From a checkpoint of a small transformer trained on Wikipedia: 8960 steps.
Each number is 128 + 32 x the weight over the matrix's rms, rounded and kept within 0 to 255. Layers, rows and columns count from 0. Numbers have three digits each.

# layer 2 attention value, 512x512, rms 0.0754, rows 0-42, columns 384-447
118112119141113170148138139109113123088137130126114105138121057158116104091158064140085148138087145109125113125087108110101082122117150145202098115163120128120123109151123080119101144145132107
132130130075156159106112171131135154143143169091156139119136167157111137132089140127124155113135141121135126097116090153115148097149133117121100121121086072111118109142132156159131160120120128
138101112107134136093127111120170139135051134095120112125069129138196177089098152121124132162144111165113136103151122100157142118113112138139129140134103130140052075126110184094119081087097146
170158092128100129126043124134133149107134164117134126143156115125123119136173136134082135109085106142089152105126126142123141169099108110116195094100097122111149110172158104138119116160110137
129111112132106148120158123104097136096139142129079120122118120142116179171113165162088150072120121119136160101087130116140086155144113108163149137096099161163107143150118102134127136139108122
130094106105094126096128105136160137161119119151142149153115155146160093125091114073149091162206121097133112109128158129126129137077117092152107136074140097109127089165126185114096169064137164
106090112177087157108109146133088149019144099175159087136170136162121111169191059157134151163074140150081122098140161125109121126161125116183106163117146133169125163152162103091129139206131121
121083078121110156114133115152109130133168148146124112119144140117185119190109105137164146108111123137121146113083147153157095116142132083104125076046160088123169142107125158083091137065081089
131146090116151099090121165137194116104118142149118134159102140102168097149132080123118137127150093070095108113147137106146090156117176112124066131127158144094120089133161083101126163145112160
137181152140139103100136072109135137080077145100138127094145152114130112116136145144160128112129119124165145091090108095124115171133121125072139119116104138133129113119171123132137132169167158
120143192148145108161113127115132087155139151142152176106117118137130114126165133132105124116130161108162138118078156089094139125107128128126145124106148099089117090163099090150155145128127116
135106060087093148107091085125146139170115096094133129152109138127112145124095109090116157131131068147108132062110111127138176122119106122182147152095144103108133102098092159170101150133100130
136092116098101141151097175143180125161158092136161123161144136137145064123150137096173118129160131135139093102133142134192116107127105074177116117077182109162148085131126143131182166106098151
163098131138145116093113150097135084047079109181115176127131151103127170138114082105123161120129149155132167157140106113107168136142121125177192130095080141077156152082122171124136144118112116
138099128150075088078128167094092133145134121163121097161125112128110104175188127148155138128112139136132151140128132117169132166134101148108100125144198075128081162103135144139098136176073136
105153192141124085120103126066163112135120137107100110138118155195091125130080089134129125156123126106064150057155138158130110133182147129121150114122131102102151126105099133089144148116175128
137167140134153111107126125083108141113125078136081119175153147107104137115145105120124135118096152163174130157146092104140140129122146108100154154121130163158119166065153070195101168110093131
112102123082106132103108168149155133121144118140115157121095184098098112112113094140130116114099119076106093094153142119149130094132122106087117093138164105101138117098147130124119122103122148
107113151143075118106164133146136162120118108143123089092097143140176158099108106123082103148137072127078130122103148094127145115097113118132156146118105122158138118086140120102135114142137134
092108169104125142109111164123136126124118147189120101108133104141111063158127139129159117148123085131102144078124123107149075137092092144152135105117159138127140086105120118073108146082111159
134129077143140131098102141114130144157111161122111134140149156089117133117082150139153119106171125111134154117135093073102162156127125124096120094148177151119176118122103123156083197103112144
179132123192118124117163093119131147137145085134130092111066082142093129066092143158122089124114108129153112129158203104190128088081131115185118081132100145103157159121158079133137144135180135
108162162149154158110084117140150182123099134144150159140169142109118151084162116101150081161110135157109105181149129136107134130123107151091114130137118122098175124155122123137142116097118120
124130127142107132139167130150129149134153102132122098130123149126138148116145122109146130142117112131156121132129179081126072116151130115174119129117126114095152150110136105071129122189105081
136118111110152102132157133083177085140108161104172114135129150093151170154130159150113163120124144144135123141156086098106191071165167112101139142134168135065135102141094152178166104080109182
117157114119088132160157167163114147138083125134164125105157069166120096144142126119156103102106169136144088122144100112133188108141095135173116160140135147124056162091197140141107141178126140
169080143154132132119117120138125169141114110082135088140104136085167168111122153119137066103156090125110110163135154119143151097192149167088156111077177127111145103122078121129157147149100087
113161078145093161131140190106134123101133064100127152152132119128093110077122111142125090103117133143126117145170173142151157163128104129121128110101169090177134116121174100110124087120108175
105159072131163122110112122135099096153152116108125154126158098165145163117126136135104126164136112116102098168131165114087142107095129148104136137158139125117122128130156131142119082121132105
134097125076103150126137125122123131123099138151138152118097152158084109167116086090151140139090104115151132153100173097126102138114125133083120103094125113132120131130130102093128080178095114
110098088098104165091152155109119205150121114123130118118126123128115139123139074126095139155089139136130103117148116134098114143116128124157109099101164149075100097119119108113143097108137160
164090134104132144178135072129144212106099103105138174078107134207115166178138074165117121148138141128096127070152127128173139102171155159084136106121162123093163154108118152158124150152115110
066153082104151105144121155133115115130046148123138100132093121111118070151135114131133152113168163133170159107182082089140109159116119145132123117124178120054110121155150081099124151116126098
167135154101169151128167138169115110094067129123073098123145059116116157147156107183120155093132150137143135172176107172117084097098160141156099126136130172158123162173165098131111115152191117
135128108112118194096151133166152100163150149188116106148106073154151143088097136150139115153138061042141136130154159186167111129092095156135112095138150107116155118156139155109111114082078139
127164123137177102143113100159130159125125116154156144111155136091109104155163075077153128143134104149135079142131141132116107152141112112102078110158143086111115092123147111132071164134110106
120078156141162151148126078140132145117065109117112107102121091132147132101105136164110084137096107165137108144129118131110136115114143145107151146137136181168127111101126085163124140099164085
140129169108147111093139145145125141146190138142130139109132153111108135135140137100121111136110104082152125134112132110125073135112110161138134125137110119133131132136079156121111131100125112
125136085134082138144123124120114130086106096109136133133121127131113113162118076080126127112133137111116142116117133130129125126136088137124151133137116136157125104100164124094079090139103132
150106129132096102133173119117116146181137140143130112152157106168101110127128105095084144122096153104139154096093096130085134081104104089210142137171143125123110138166133097201133176151136179
173130129109129139124110093153161168082095107128111168133148144118141128156122159116150129149168108130115113177164127177171103108166169102132113155136163129158133079124161147136145119125171169
133144129133126125139159137157171107116157121185107148140104144174126131113118128166116154111130085091147125133115089138129124157096076143122138170141100122086100112144140144136115155098144124
128132152142126102109124066114110099115091159106151154156130105132149107153095103097137131096115132113142153118119137145117126157170183127128147120116117176102127077150169126082097146081170088